config.yaml
head_dim: 64
norm_place: "pre"
rope_fraction: 0.25
bias: "none"
tie_embeddings: true
init: "uniform"
init_std_down: 0.0
warmup_steps: 442
Each number is 500 + 40 x the weight over its row's rms, rounded and kept within 0 to 999. Layers, rows and columns count from 0. Numbers have three digits each. The size before them is the row's rms in percent of the matrix's.

# layer 3 attention query, 128x128, rms 0.0852, rows 17-53,81-116, columns 0-127
091:557503446457507596582539482550457510500447498456505487564483460517457491573517478459582502451456519503472527558512425496542526546502499553469534480469556501568518473469506536467539501521470461554530431487440432473481512489529524468561461509576505528537569497542464496506502481474498536506528501521506504500419519424531545508481463538567398522405459513446491519535499480520486544427477
073:455543509486474453499536455445442450536544547499540497551498436531495502438539529561478473570527555458517511568626455514462501477530549455531497527485449495508586470492604469542477419518518501532533555489561507516512451435513488514501543487535551510539392516477585461505481476491487507576470451447482462454510487496496502495551500469447522447500501505479511439503478526523507459524563
085:524420530588601455409513495454543498506536513504533548439470585484497541483532561573482419491501536530523494476450565498484473422456497452502474532529488512520482467478456468509479529525543543453482546489533545577557542492475501532471468464449529491518455535528439485525392487509454489458472555452537561502555473527481428520493452513490529510556522498538529483476530512479566454497461
083:470509541510548539542510454466547430474487516596448566526483535510476560571527488523456585466499450446473572484559529476511556375446505485428525561510446594465544520506410547521520498463474543513514504546521489415509545501485494475552492491483538521446504416500514527527456525505483495505532514480473552435524456497526546498496490504417438494484463497498523484450485552517509491502498
070:509498470497445435485548477551439528528507514453517463509562488510515452442502537411582493490550545511509427491460504507492503646606520484532474527492549452559436400495545488458485477512557458468494513474505489609495408458511493521526577507541486519552503552498572489466513483497459477509520514450465452487486482538481466530513461544567499471508486492490522516457527474506514453498489
086:550577540448427483584509551479514486521545474484467474549557381527559519484490446453530595497528506483520475508527457513461552468467522576503549487501532464488448478576544470500515540499465519540486471561489453458425441535503486499529454529519500488504554481434539552433547477483579525527493438518492442469469504495537541491494568460455534527476474534538559519446449511510466549525519
095:474466463510514504450506550563495446467498441434540475552583526503532396455474525487501489509501533514470470538478515534542504582579552508534470505442493415464555480410576490493496473507536435439524494471503510523543497466538403525482498459507547528538478532541557439523540506493498513492457517492503445561513434515568431554485483497586526427496431480487462486503528522452496509478495
077:584534477550422539536544501475465500484448517479525504487556444503488515566440448443497493443466514431478451512517456487524517496505503557418536478552468461502556474542540499516546434504420491530500466560473453434538498532572497476548430486567521512512524495494478570384513522546576536540480461471468450480487563504497557473551500492515492503478492536573546577549488511469489479527502
084:531505582446503468501585473463538516537516532562465511514465487513488550548503477524492520511500461406576531502522498432440538490466460467482535539497493573492467505519430507476497559536511528538443552472508548536447479489460564437548528542548410483466523450480441575490481522506440441499498489520513537441472523442417602475531550546448476537503520528475536492451481502508555545501456
083:450562555451395500535476531514467472503492504486470532540486431546525450422560458459536569466553542483518473520523454480493552503560523487573537472500502509439520500433596498508516471453469495553466470457470522458440428477551430463509546540586537483513517493435584499477555464469553489551517431493499482515459530515498548435465510501500500496514520501522516514536469501478458544488589
095:499458506582560537390497512508575445476512558533499525516451569490456515497557484561458465490520457486432532528503532474482508495458505493499488552518445504467583504492422483528450517486518488486511502503501519522595541494494517524454504500430528523509420497523492531605416500502447477463486520506497533460535476538511525590487478489459487456510515498491417439526581533533511399536550
080:484448499414560567501548461467477486515478551519470503550434424548519485454563403534475512428546504436513558576503426508472524513406503481494595554460535499514529502477521462497506505554505482555507527517503517562455463473476509514562532503492475493524453512485454597583513458429497476557558480559506421467491471473494549511471486498514477499468513521525466460544491456499512444521498
092:512454548536582520385440534491542491492482542520510516485506621502500523480535530547462447531518460471453524493483548450494496506444484457476499516509465533471501511462403484499392544501521517478496516505537582542570537490475497532460507504449517494530407501512497490580421486505460439464494513523456541470552490512449525583506482527480506463536499487509443475492549513479516389547525
087:486521410469553542520567443512475481436519469544477508582443478549497508495564479497487506459519482447469550551530500502488510497536544557425517497488497505598504503543497499423515532535507494521486453490493446644448555514432497483511485532450493523435453469527449512540476489506482516499528562481525475449517464459538532552550493486513410434452441471466491528432501535553563499498479
084:478485492469378479511508514475505538543538519479483485514526428515498463494476480453491492543525533457567447497526453531485476494538507545505524464460562462427487473470520474550487455477485473504467480444522572567461433513488440507518526525547542495474512599434526570435566535484502486513494469572489449592489508508496538499572609460458598509537562544535451483537470508503482523519490
083:451493410516526479460473460426461493456457462495474530476513507469523441479431549578509431504492555511471494526470549531479433501574551489512456495465522502526554493489543465494535402528507466450503542507537503509508534459532526524511519427409490498494448535526499417553506603489469508519471559468535577519505450533476400547543451454550511405525503504512517497491537521514539528486475
077:482438492490552576503504476485521443475495485512508486491487585519449504533517536572504540462444473527463568501482521464536482511440554478485517507461496585487582536445441533456472536458558514514505482457507521398539550459523526509508505488531447516491476449582500426581446473500428476492562560501515618469483481433501474493409484493504463520504461470508500466467523509459503534419497
085:484464458507501491438480509523498462537566451472529499513495566556535503386523467498509536504511545501526495475472545515503462564497566473552512519458462509469537431458598445475432492481557476481507511410528485466504448508512419505514534528559526521436455533521590417527527488541501528504494547484421454577568491555574448506474505542471541458500442497546489485461448511494461493478525
073:472497488561527433404478453445562513506507501529501511514476527517431565472481429504442511552485452469528537477522527495472467501472476457504498608522495468436487466557419465498487513457477490480512517494520510564484523576441522468553533551539517483468495493490478575520442492578480559484546530566433496463571527482469530573523470532477504457485528486440527492519571549540443403529486
086:471470564601570505474471493493485450496527546543484548481423563469461554515543523533497445500523512518470522428527545468484496428441457450466491526504418477500544515510410503519463459539486585491513529503497540583578601490456543555473515462407497498472466484518453510539414502524497437473503558522524564453536477511491497507489467489492470523526522520487481475546521528499538416479489
084:492494513487497498481424548578446509558541398445505512492568510531555450470464519496493533486486503502506482461468465509511582518512563479518459473513463503474478476458606494536430450499548473451550519465492476374536481477558443550505525469501502517532490529497577418493583512446508521465492485412464461530546490557565499448460510508496522504532509477554496483474468505433470462499558
080:525516436526564475576532436419471555516480527511459485486472437511448554572515494462514452468514507475537538533567407514531569435463470440481497555548523565538439420575501548469534471528546484501531560541499451524453459530487543471551486482541451493436539488515506527456459447544483525521560505486504501433504489436425512486488433490509475510480442529500531502510510470566489490460464
072:525484573389449541495514535515529535534518524489514484494548460542509494447492457524543566496435537460563548545441506489476471523533456482566522480430528569477510530417559457487493523431504488576549551389467548416455485494549499427539495492575542490508518538489516469500531501451495521510534461487473508539455538478506461425468514533502490535514536515480528484476498445451440578484500
078:556452573415465546493571485496558456510525543514520492466458483500494541511532522517508540441477466434544543526525451429507526477429467545488538484472539549511478533495401528513527573471561534561502519486510507442466481480545504409528486569561497505526525463468476540481507502474496488517523476533494500460472568397486588477516525516430458597488512485521541455459503445476508560502450
085:494538483448450501588484497491417472453481458493434561559463438520477508472546456532531568461540496530503535502497473517417463485527518459555527541529578559499434511548543486457502546484391506564433449494493537534411421518438499471511533523534473485433532539436526464499485518484477492539539469487496493499508501493491478494506559472485460454517472461461533596458480548525537557526531
086:539600519453427446520478546463477586510526498459470467434526426490548524519447543485497509543513505464520462468491491479412532420489516532480494487537500528532414514562485448470541541533478542484501514554542458463412549546521550511460457519472456431481548469493482477443521485478503466469504454487476476460511556537469515444562562490499538534534534517558596486428493510508573520525485
068:497493538404466534512513515479453450585529485468508490521480447545496536401526479468480519456503546492560500500511483477494512513554450466535543490475470524465503501471586501541517416496520519591481509420524551428468429448558468494514568522607504496417479583494538433489559516501465487527529522478508520591435493500522486454462537495506482520529533521479495483496455484486508599483486
071:457511453599549513462429481504445554517447552515501471535496575547468471508497492526458478538496477512496489500502609488563481460459468496479488521510492485496548490467475433504474519496548459458500475503500561548541505542505514575476498505457488467470466477513510488626413483495460502473456551505468564467577467529462475553480427506519472421564509510522482482577573557491474428513564
081:527480455492517422527449534585469552446555436530568442502561462498534488544443544519522489585467540560474492474471472567529444541519499566500476463498564415501459466550521478531453498507433483509484522452524489529471509514475504533475467452431489504520509549482512516414574534454527527500501480543516447566494476480557450470512532484442541554471504497439434510413457539505529540505471
077:518505535551511424447436552477495483498495508527468500466466551506515549506421497475405499525535434495492522412478577458489467458487506486489458563563439471443476500525453479570495456464453503465494506514534533517535535528471505532526570508406506480479478496436484510487494552557473475467419500507440487498566504594463534519549529540480563450545560461492528558530498571515525467575498
076:490578505486526431536427469482493504483560560537486486540468480509493492543550517556428479529517457429492584534472518451449430463459549466477498525532527524448482506503494501475489515532380494541494423464561529501441547536428496440550504481519434483497447441485531468564473509470460502522525434485472505533605500505492556543513514518467455485438481513483497463512535556550568492464544
093:469470528595564466434481485434544492492494528557509503433446573507472573541514511569452454473509458452486529470501588503489451436421468475437503524544436525471509513478421499541475489513499539492488515480539557555587527507462520533484485480431493497426436503500463518541449525527478456477495555509479566513578476552483509499517505484452516494576522519546490448532542544515531425502482
096:434468432523600536478495475483489448501486458516519515518464559542469495491557472580450488467467498503478557532508560519528478454530496480509442544483508556493560485458520468508433502475537460480536496418503521523547465476511472540510516463406535522458435518568506423607446466496427517487513538469508536500549442514551478582493441479505459443564453497457457463495552525524494528517558
077:528554457462509422550507432417446523507434501511476492472520514501508594525462495447466517479493523467538509502482496480475542488492515441487559552550494515547427470542542514479557472523461507524482497541521464491459506524486554417529487501607428450450549469526475508422530503502488521462519532439467502502534545540465539459528472550541459460473477493535616551469496444547530521436424
080:531513456466446572501565499513485395499463520502494545540468500490538460502614455485566506457553513478437549567493542481497527507464505482524526529447469525537559501473568508479558456533490488559545465498437453452529516479513468459517502519527495504564527484556496458563436452450474479519538487498531497486449497525556529513460436479608401479450458525570543485479496432479536514482497
070:461497458460470492527524502471451516480448489496377473450613523499485549571437499428517535479497442528503509493516523529518599577559508520484576495502486502548479491564493567523501438511562493427489500522486438468487525538565513555501473519547427495466542482547477540467530529536533535431472608457501524459463501534492513516517452467507509474501494454571487505485522463488497452441469
083:544507498481509587592499509526489488534470515500506483532500483523468533540504472438536550403431483512478561494552440487560580477471450513474507514499534548525447501491494532515525522495511505549518449521454435422501455488519485423557469518584518549495576461519476501487521416503509526506527467537466490491474548415474559496446468550531398549445441489474509500488450469495455589473492
085:469534532555510516519489536542418476460472520482501501500508518498495499572505476431497457507450523522519526392496474456493535567440521515554578488574476482419509501453529472510544518459461563531523476466447473446522579537502466539536546485481494429530464530505535505490505539579480472536514478503492541467433588477558475492413502516528495562543475514464509520383542520467504489411520
100:469471499474427504436553500478520562527494549510584462482583520469482430515516507491564514539489530464533503531560500459507569540514486597454496491498538481551474549455504517527504518531496467542551446427509454472478492453492474580425525465490550496613477517492535480543521534487496493477486481427460515563520528479415529532522491526520544482513471488497472541407519400491564450473470
093:617521533472590493524453475439554490467540450539492446489437464522486485554556515536538561486518517510494446575423570515499476424518499449466524489533479490512494497501553428481563535526486517461489552562517518540469532495497498464480512436471479509495488504488435534513484490555488493440507511454483478452569501522478493414463480541515513601495573472547509432543551493493574454443500
093:536442431564501417477434516431493524495555510502526520581560493496586481513540495499487429464479517537500557522456522442535554449449458500526598501460584520477467476574479555535457506526467547546520422516502497420532476473537475483465523514456499515502408511500490496583506519493484515554474526508516530475497495505576506514494467508507534532569441509482534473445572514451439487461483
089:526509509537411505485564520462503557530482493506431561398504455519458526485507462472558504492538505523486461463548491463519416520522467518427415502490488493501517508571533578554508519562563444459438514501476484605527512544539487528493494503510438454536585496562546526415497507464456505510528524496575503444505509470475523445518515475501493483501477514499459531472426466575530470577478
089:484474515529487469484468465538554497521592502472519540516542515514551494502517516535455452526534503482474545443404495498508581531553532530549471536542453390566480486486443503501435446537528490526496523546566529480513465530428486437531461574566488570492492456576464454520492532514434488477489487564500472487456422534533499527494548440484526442484532503465499487586497505527421553534486
099:564598528490536516468543501481448487509499448544499447471485511503521521558463584503511478503506508436521468505505548488499510562515496471501573502557485528476503442469443433529514490544549480505512474487514435508481572556529527507474480478473499522490583513489553568432493460525492536486557473548509486457506572469396396467440496518493530549460488471444431412522526443500568465461560
108:423563457592512503543505513514494502547579555468499532528446510493507485580473483441481432550495523444539547454430535490506521502493512473494488491548511521536494520489524477504462481478522603560533493528516430438474500511478501540512456487477504405476451446491528479489531548521611484429457483440491473525500480464578466527489460555510429556488506461503555500428481536462545452553464
083:547451461450478500564496517474543468486461500504486506511517474554486487524587441474507512494503517576494474502530514530539464436445621438503483424552482491473509468531554456460460499469463594435512492468432514446530530444497492549532482473515439466486475599469517460555497501504446478478522483484487594505458562605480527508515498475514499456569538546580513489531465487530464497456515
087:487499515448463482453509541478514458485466551462470497492540544476514524460531577472499434486481478514506487483552451474473555570500474538532521502513494463567492485462493463550527495486506470492498472397505490513483452457550474475478456483451507471581504507418510566549494508433476437565534462429413536569457512521487568553444571532468518507448429546490553586504551462544502531498581
080:490479524427544510475437499531424529470517459526558443510488481477444520482594502507492450529510502474533483462495496510537514534498532507462478496417501549521532512417537490530460531592432484466515481501515519453457535458572519589477547460423510556531500532485450501517459409552447503541480440512565493527579487536471483480523478520557515570563479535512487523466543446458534473412477
101:524438492482566473501496471556553543462489502383424515489505541484493521491559497487444458616492506543482499478500449496519531540484499521493507467583418484533464440478490402529437495483434514453514508441545451496496501471494509505488531540527519514595530505523539521500495565510441450544561527483479503513480445549459540476441509494516512450484500580504482568602561526518516481467479
080:480491491499498434470537481455545492556415462461445557436458519481448505516477466543484494462544535538532511487521481508442530559468492585413535484441507438512483460481539495512560505478532507470496570422536564542472447504525554517440475508464473551504471416483524557523529432503525483495513539521562480585565453498450508445520464521497595447496498481539451574485493497572479487496513
106:464520475502457467530487527521559500509492527557560480525478455488436436450529421573506477546581562447518446467457504536538474473463585514538452420511498484478470479524520469574521584484448480525543434514515510561506576535466513587465508473465513504547468480526514481516474465502419418442515493514475502481528520565425462484457493439492494535591514524441503514514466452499472524491527
100:494441467493541489497504499483483450484465469510454517431523555455476486476520491557451503519461468470520476473499414500556446529547501490502503436615469549533517427474495434588395487495461513499438536483516471524540554422475491474500503550507471506543514517450563480467435535501440475520555514574469550514506401574453481528484553497490526430534473481503517562542493466496531533536547
097:591478469486545549494513509468459461489464533499542482430565425544617476492508473474456557531402477552458501476487430495500445482533491474444486589567495542439503501543527461465525511431504470532489525537484475515482510507533507490537550558569589463469513503527529472429516520430529525477553494492539486508481485418451463543516442494512501458511469486534537492512429477492507414514506
091:607467533413505528491465505425539479476458472471482486546556454501498512545583481496545486420481500592557486489518540498514485499467488508567590495412514522445494437544522525475497513513543484480542523504391539441464564492572523565533471518498420496458520512501500530560496463523469519515551497561549526453473535536471474497526453503508441560532529531520419497504507493527458487477487
093:507477519484533543515512548579502540493496482467506516470520495473543438528453549471563491492475496451555481497457526470469491621537511529586534437510487478475428507414473448493425456520478466546535423476434517537448588510544499549549506460485507456502530543433531514477518455562541472473515439523477454518523473574432567453552486473456484497544537487524422509492491458437495498509505
090:425454499517559558419488490498489526464530430508591497443518459472465596425560538541533535533494498455474445479511491516515541492505521522521414506465442482513463477511453537523517534482418446460547448538509489446557527475472560489530518474510552538590463556553545424503547490473444505535496496431531501552514466534550542566473486439504495555475509459530521519484499512509511529449454
084:525472527574510526440466464447504513489527514445503440493594493522490526558592599517501492434490471472452517503520478431513545446515463520464548507490542518544523480545497550448505481518504481500496499484504506568460470485574449472413607430492552560523471601564490482480493557491400479503469505496492485484524573459508489451488585497516487534430465489525486467479533512491506485485471
094:577487422543474436494478523504459467469446564562469467551450497520534420523498479514474446510519536553474540470486476505520468527481512581488533532477519475488444490491495430508492516518536477530511498505413496463468529538485457500478488552551512425562597484428512585515522501434453523477495551506456508477503517433505528559540482559442463443522456521433551541461530557524596476529480
094:441492583568449480531569465500475556490627435467489514457519503493486561576540452454522585505514501515452473476530544473540475467525401420458491492496458550480506522589474511486460461565492472523452514540572446530516471483459495511523534519477502476533488462563557418458489560489550541520502491484503507468471541419553505501478523496538447541507509494494504443477516477524550526485474
077:530478602428530521540497498556503495534489513411451457510543531456467452573580524456573514461494479546527471532500506501458547519463496509566447518485507497532458593487578532463466510459528437513507532446429532489489457450563481540496434472521462413468510547477462523558499505495508444439523469488464555484434543509472538558558484484533474574501530494550457540483486492513518459476470
083:515524513420519518513459502512511468493485545474481457537500538527511470549543428480488453533519498540551533514481536577533486500429511514560488443481504523515524503452523424442442523469480525481588533517457555464563495494496504590513508532461508478499425546465583473597535498550558492461503449455516491532483556566531492519459465501554436569583529537537518500504527410522447432506492
099:408481546493510534528552526528537532493516499526509610458494500431614515442492496484514511513473438517506479508435482444441453515546466422490515547455480447464497551572518474571455517520489507493456570576589447463451461484535516418512526510472446429603509482530451460467511469487482496538509482558509490476480459545487477491471558473540533516526481516505526488531493570468510520486504
092:542507499557524434499415470451548444529556454501545533498485473514464425464493520546451482470562587467482504508441549507530472402500566519551497504511468452489477502498468492518575506503570554508503482502537513521512525522433486481519419552553515568502483403505495509530503531528477517463509449490507513523484447432534479485488536531458537470523583440456613495497457460528465575514478
094:493534525442519520485558546515519496479522539449499464478560559505545437546528508441560518489500486523491464548524537460479488563478475510494562420509518465504488530463520457503524451425483489564459460419501522534464484454540474500480522470483497462505482561451534529534476525510538449477507544453366504604483584565401489487522574505522497485522524509579436484544489445505472451488523
087:459534454522420467478548461510414499493485487476557475425513500516457596436514445488488481503487465489442546408548427529505480495521534475523413506580428539484497454531506503483560536495437485458477494512577480539598536501485493450554488525504511483526478500555536480455448492497519487567515512558488524537551506477586527513512462474496454453466460479521532559485443483501501545470584
090:511508524469461560463423531555547576514409509556475449521471519487459500455459538541501493468504489457503501504512448584500501542464516619512487588445525482542481534531482541498437522608544446486529516472431480488545468550425469509480521492524528500495554503460440501519516508410495534509451520582474482406483546504472527501517473465467532482484504515445516459478478560551527512518457
094:480504404558585525533495492554504515471473506559567558479436478508590474465387549456493462566426478500427564498444467520500497517501580467446516534540505431491470546512453428482523503481466540458487491564518480482477488555457511504561522478557559503539514494450519512497515470503531539485475529502467476526507496503531530528529448498471539429534499443481553437493473574438481447526496
086:475470451469503456485489470504470456519518512501567460514539497501530512467519555581420526484514504539488506445539541529540551485515524526559488583484443486463482515477503445458471437509514511505507420524545501361476488439439540517479435499498540486510483422553556457545505531418471534504544486527497519573494460449496535566457506557418543453503510497479533473480497560451587541486475
070:511504464529534476542510519542529501456565461437481522509443518478480482550530539524452489514512446488475474524466521508514445427525502464469516416474503579511497492545521454455447462445436553485476508576555548579434459467514539447509520438399479509573431525437462465485491527502503482521493548536475445539548494495520515486482521531472502492466573516520527411557566573426540520553507
098:532488498431536517566462518574463530451521495561465537528490440511481489487474461529508505536544503495490491502520474501512440512558450482424424529443543552446466553578557528478432544545489410538451546509479490503474488491548550520471586510498556465461551518524446539447440425487440506505484538528513523480545486499461451490524432466557525486581470548511457472576501527448537488534464
094:478555507557481506539565547440559455480521487502540536490397490507546517503484517471490528507513512527464505467493571480481497460453515493497519464571425382402490519590490463527523478451472552512504473568524492483456570538451533492579459473526478454535465464509527492487540543502524492456513497427461461505446496509538452452506584523439505474471557475512558464500497564476504509554422
102:563455486467536487518454564499460440416603447460508533484475447550548534477555528521474469496509503519485532526508535488469464431595505500550469512497521537432492505481567472503498528490512512510433517558539487528474540479574514453450569542472495487477509564565432597466451460575459483507441488460520465452500513526523456445505480524571468558560472530514519520553518470452456512490481
105:464473556535426512539575521475550519502516467562542536530478482503528536499497457437539498527508475477473486449475464481515427493472516415513461462501518503415531484555514518544548497522443511495446485537502522529494631539536511550577468518519425500495546477580524472478488477493501492512473485541594488480396525528480469544541537423473519484514516542478507445493449501488378517462484
# layer 3 attention key, 64x128, rms 0.0892, rows 17-52, columns 0-127
080:467513447458514529467430473450485524497530468488524551520501551509552499473495525454546519505546430473583451528557534574506446484503490481599508523498502475450447461452520579503507463507515514496537512436510540458486468408547542494549597558466416468417459562438450428503508514541524516515491500518461558546516499527512454502500458502478502497557544471505459464588522519560454512486510
082:464541457474539565513532472507535528486496521498588494465515495446503515517429509587470472531592453491461541464535529543565545473563458494475473540432478458535533456483480465481468490565547480491457462461522534517479485499498515570471520493462522533455468532526457474449517506442576546447516502482517428537543468485475534512493535537595503547460450551399483479539475520462577412463516
080:491455406589486413500513545512448514507505382453490434441482479543482479534507526459512518459433621459480468501446498493475509487528561572498523471463516451506519477530533475492509501439551529454456423508489485544535575517517537489510500463514442465543543472534489523468495470522543467459479506426549512507476530487552584445521562458532551450434498504511515531506494467457529460515478
083:455550433455491442498520514560523435481467428485512515498559475496556510512486480583524515482446498513490456522579466527545458478507489531543461488504556477406557518440547429567536454539513495428446511455523534517461476510572561455519524510493537574563493488458488471507521489398590533567524502567532448462505506506570557533550493465511523494497491535493479488429489467499476492524513
078:520531551534496574538511460492510474521563558547541539511533440490504473544472498521537498552536532521468546525497503514486489490507465494406513584501529536568494435499445489439464493495472523489488506476489455499498521451360485550505499430475518504523562465505561452520504511530463451475592530516499542522439404482458425480446513520436443519584541538532460454574490532465506503473487
079:473477584500472489518500502540536435575427538595499547503532521489445521479544523433446511491501437535540546486556546475491526437480513476412497508475484536471469567468448510501501479492480523553534523507493521432464527568510477502492495491514574551440434578484502543466447512491462514502421508531457554451518561528500455446443455534458495440469543537535568529480527506568451559521498
092:540561441572529543445517474500430564488562475487473483430531508542487556524487526422475458399518493465444534471508509495509445523463489577499501568550519531565454491489461508497506496479591576536538523427490528514537474495512502477510487492464461499458526507508504480527512501531512432494536478458491595557523427578492568470455520553452479518484529548471458493461487483569509444428529
092:522492460536514484488457454443538475483494511516488515533513505515463590489533442467565494543512493414534495523518529499536490505549443533573480419545517535438471464436516511481550451494522491467482509443483524419531460450464518485493496491518492482434458525439504503401444545517525593512489484554455554471523576460502454457526504552495455506516460485551619573488439512482554529537542
079:506409480433496530553469535484535446526467475517516511531541514544568418517463495542496495473476476508548497516450458476470560512522530405585522505470490509425502435464562552499513505475479422420495389520535544482523543494484471544514514527561463492575503491521477498536520490500542539511486533486465475476488521479514491497464488446548546443436564460442489506561568507417421530469510
078:511624496520541474478520496511507539518469501483608516530470528461520579483546514537464510490523440547567504543526546506525570452491492465490449568518456507500527476507479543479538548496529540450590470461468500500481452512483470503475554465471511570509413521501442400505559516440419562459457462485473490496528496509469495534462391507529451534486501501446459495574483504551515493508539
082:539492403523498445473518546516480515479516485431442450444456501493559436518456515580518512510502556457458487510481423536459491549536540542513486491465549435522529482498548429521454533477550501468480540486521492516539562529554480467460462564468492478563500484527502568498533405435518479470545491473489379507494415492547566518515546498550567557454514525523495497495508481486520415516491
090:544503511469492435448484532587480495513483428515474430460506525523504447446504454543416525547520464495556506560481535555509517525471523517453441529435487468456508482533519558561523543486496411482563435485518487474512502537423481485484555585517510516487469509494474522511513536413451448399487534548467525558499483567578473513470465536527470441464530516479521544534572534540489488548476
079:566497464501462434500505518460541557456518457491526389467543491470495424459490559527489485517479566489468482487434451481508498566500542531436514500493514431535518486469510484499531546523501585474455478523520486558440539526459469477487460544518539501572545472527550483553545451437545459391539469510483432499492444500499509591556542452575513555525464534533533487447482504469483461504459
099:546467499481507491553538491441547485476497504520523491529515479520532481563521507481490487505541497476542511459460433533412461448557514505530469457422487539527453502459529465480446537494579473447532440487568479414505487466490494590452504553552464524480460528568432460466561483533558437490511538495441435576464526535567568481550555444479531503467582502480491481533541441500456501486470
089:525532534506515554502497423452473469578495446523468560389580518545466530479502443526418496550536470452568537526450486515478597511451472454471457500444459580476513497465481538485548565451481445514554474554530446455494437481532523502488511537509484540519461510470500541518503496528442502497504549504456529498522480519448526552454409502461454503443517536552525498548586505503511540502467
084:549511527509526507553438503517406545493495507442419536465465444434490466530481434523521473533426502451412542437509481529485462519454489551499492467585561474509443506512525490582517455477420443560485478503530550544486526484467576459479481437436525468524560493519464455492496521471558486514591555551562503527561528514485480528510527507523506480534513479478480489549484549455537561459518
078:497529426460462501465537607560468551451516454478492474512517491538546412558486513549529485461402535521477489488494433499530431571510541526516548494537546465522531484512510461483499478501464479457545506456529539518510587526508504501492506548503537485540530462579536463568549472492545509537528485479515508553464474519495476508486510449515576477476513538486365422533522467498441444438552
082:493482507518542583509522532487481518483490457512498510441484492587478510509522414446508519522547475461531504475470520516529512595499469518518526479517483538487560558529497512475418557520569541541524491440448508518555518487480555529495494524449556512452497554542415460505571492573486461424454458488503478507495429577434479505443555526499510503417520574515404511444443523472507458449513
077:533524537526497539527527461454553463394462538463446520547401507542498489468484545523552524564516499505513494449480496489485473458491569484479536538438550427462571437510497478556473593472503434506491512484493492480523491544491532444516512507413501482566510551530470554480483484456542483507483553511453404500487497535532500484484597500467475515422495508467464486596543485491504475589475
074:492537434506459479460538487515488500418535446434505478443484479418565477535464536593561525476434559460497456529531563588498490468542485568512561524455547453495517473512509485544477449463481532476465523522540508470453524568527461441511483451488507496522555452551537531508532483432516482472505529529580457511478434481569519526527533456527569454379472494542517480475479492477505491504499
085:503624491455464417511486494548538482521545530532598458501519545471516581532524405449470454523493496493445498497564444518498469556488462471514407539522466531533479516532469488491476478474493458518498436474426476520574490397492492477500474472453528547418488499507496479492445514520463555445515469526520511472562486510516540524505493503535482458568559577484430479524522504480555502440496
079:445487523506541552502483467547457482480508545527462539473525460508441447536426541487501569572527525430476549506533567506498483444512458472519530546461564470438509444507509498487503440544526483464472522516527479461485486540413576503550491458492467488527510458425513498469470575539495526544532586493524602458487480446528447478496505558431525448522427458452505478478558528505444520579517
065:436509425516556589487434559548460582510476509507542478562520540536515482491473514501498522525486424576574463531528502464495529556532478454486536443498403528516534480528516534437480527511464495473544466433497520439502554534475524559453504425494499511440462569563486470514523513521468551484415473459530530491562490521458424487462473525505523514491504516538402521576519528500503486484546
073:473431437494528502456474523512476472513458482551523463558513528538547425486480493488530495481534466476456509503518490447530514528542583481585511441498519473465471503436514535470501455491497401462495469485548514454614495487548499591485531538553535451570449555519497430498539516489533570524462485529453501494534555467506537600487501530539458454464472456449504527552518481518427432527542
088:487456605543521503554510520564507487583509529513475572499493465469463528441567483542453526487444472567534508514475498515452434469448466597517462440441547430465528575515546466484519594482549530497517566517493446453434507490497519473525490430460445536582462427486430486511535495444495504489531550527488518510452512471469459441477505535497474544527495543495523511464506526511489554519526
083:493484561516478441554516488497577510479451518570584501487520454513458559571548556432457471512494478460523595484541494417490531420534531457493528498534508501458481520489506519506517426461391494457476481510521512478465530509548484541499486504538447536481490535451471539458492482506503488505432442471468519454480639531520515429449511476511518493516562488523577545517518483484494564514433
077:426469450491555598504456497527449539539526439486574517491479548478479508468501494526473526486556444526539494472520542468528526535531494517542490491464444513476532518524500578451546541514587521481521446519525561528488440526440495555528538460532530534433476497494441451506580517612495526439471468490554525492494440530441499565462452521515490482427486491432430497504449425489512522472542
072:591485513474501507524505464453460510425487532502472509462413465474526417572495500507496537557447588412553437491404470531477487462470527407505496546550548509504495472581509486545510544545502500500479530551590459515503516539525499441483488518439494490541473495471504478521448523537509536463536507577501424508554433481512423521549508489458450522550529457494514483553539518501512459516467
081:493511521497452510491582517470603501522469546539496481541496509513522584481468465509444478419535465603440530483559470513442529514500441456457502474468439575541493537516467472457466461509508484577534528534519474522534472460560471498548497486432496536448572550567588528463480528483427444532494524489479459535528509446473561467529523480520458474510479511538468454511482576515464448446467
080:543419498477491450536514484467550452506478494490468467531406490457488566470502427462457476530481501507420506475493450490502466545435504551588469469569529497453530527522503481583483574449482506562403481535473545555486531441519527451543482479495457473521519479459464537489463490475532491471498535547480447493528520517470519504517538511568462487459528532527608593445448548444543532483505
076:567568561494502409512494542523562509496448542437480468463473504477515530524494481497512492491454492463490547492471471462465444502452470410511478482471477427444477517529508430546524456503499471488513374470514542571460535511539467464488468519473499568463475495506523526578561529424522527514464490489438480477572546523488487545522606562528516500462495570422545492492538504462536478557506
075:538455438494486436508535526486512502469497451441436456446505483494501478472486457522443526543410602443492425513426487519491536534524503516531514432456569484457518463550571506532506536489512510452461484533512480532506520538539505446531466498534509500538545428494508561541577507501489505443485510503545472450450453486533577530562531467513537453404438492516586517423490481442525490548498
091:509464469528525478504440551550469522535553561454405456478470516520518396525468436545462510521485549523464499487501410536428442546502476538465459492520541510520517567532521393452510539501490488503476508529533450538513531471481528481467487470473556485444507449581476497556532467494488431475557549490534460533542405483568548527508521479510558482522501539523418500444516475469566501512478
078:501500559500511480603448488471561478484462485563541539577466484500470533489568502455514513500517526447532463468511563492516474459492520483553513493498502429444476460528512603462511512514487489472502451505469571565471457421436543523563519491515496509449504476438457532464512527532520533493471528471468600470425575486492477453480556481467491479458560509438587561490481504496460596513525
091:520477499536526408511406562515377465501550503500495562436516467502518435494498454541569562532473537516587487554546538520514431463518539558482495508554553430522511550483518470496547509460494508463517539529466513439544505524521500509442556489497505441453448484527458487495558419499497430544448503463558503505520481501554507461492479523475481501563602520490473522491476424487511510543490
085:485419551487485539575538480484471500474502547526457596578498463467497465580497494458487484497489517509532524511528490511479499506533533514526548534532505505507515459437489536476481546520494478515508547504475542452464479479459507518502391576527436496594503487427460517551467493563513498534556547545457485482405435508460453433465491452406539456527597500494513433472517500504457521455550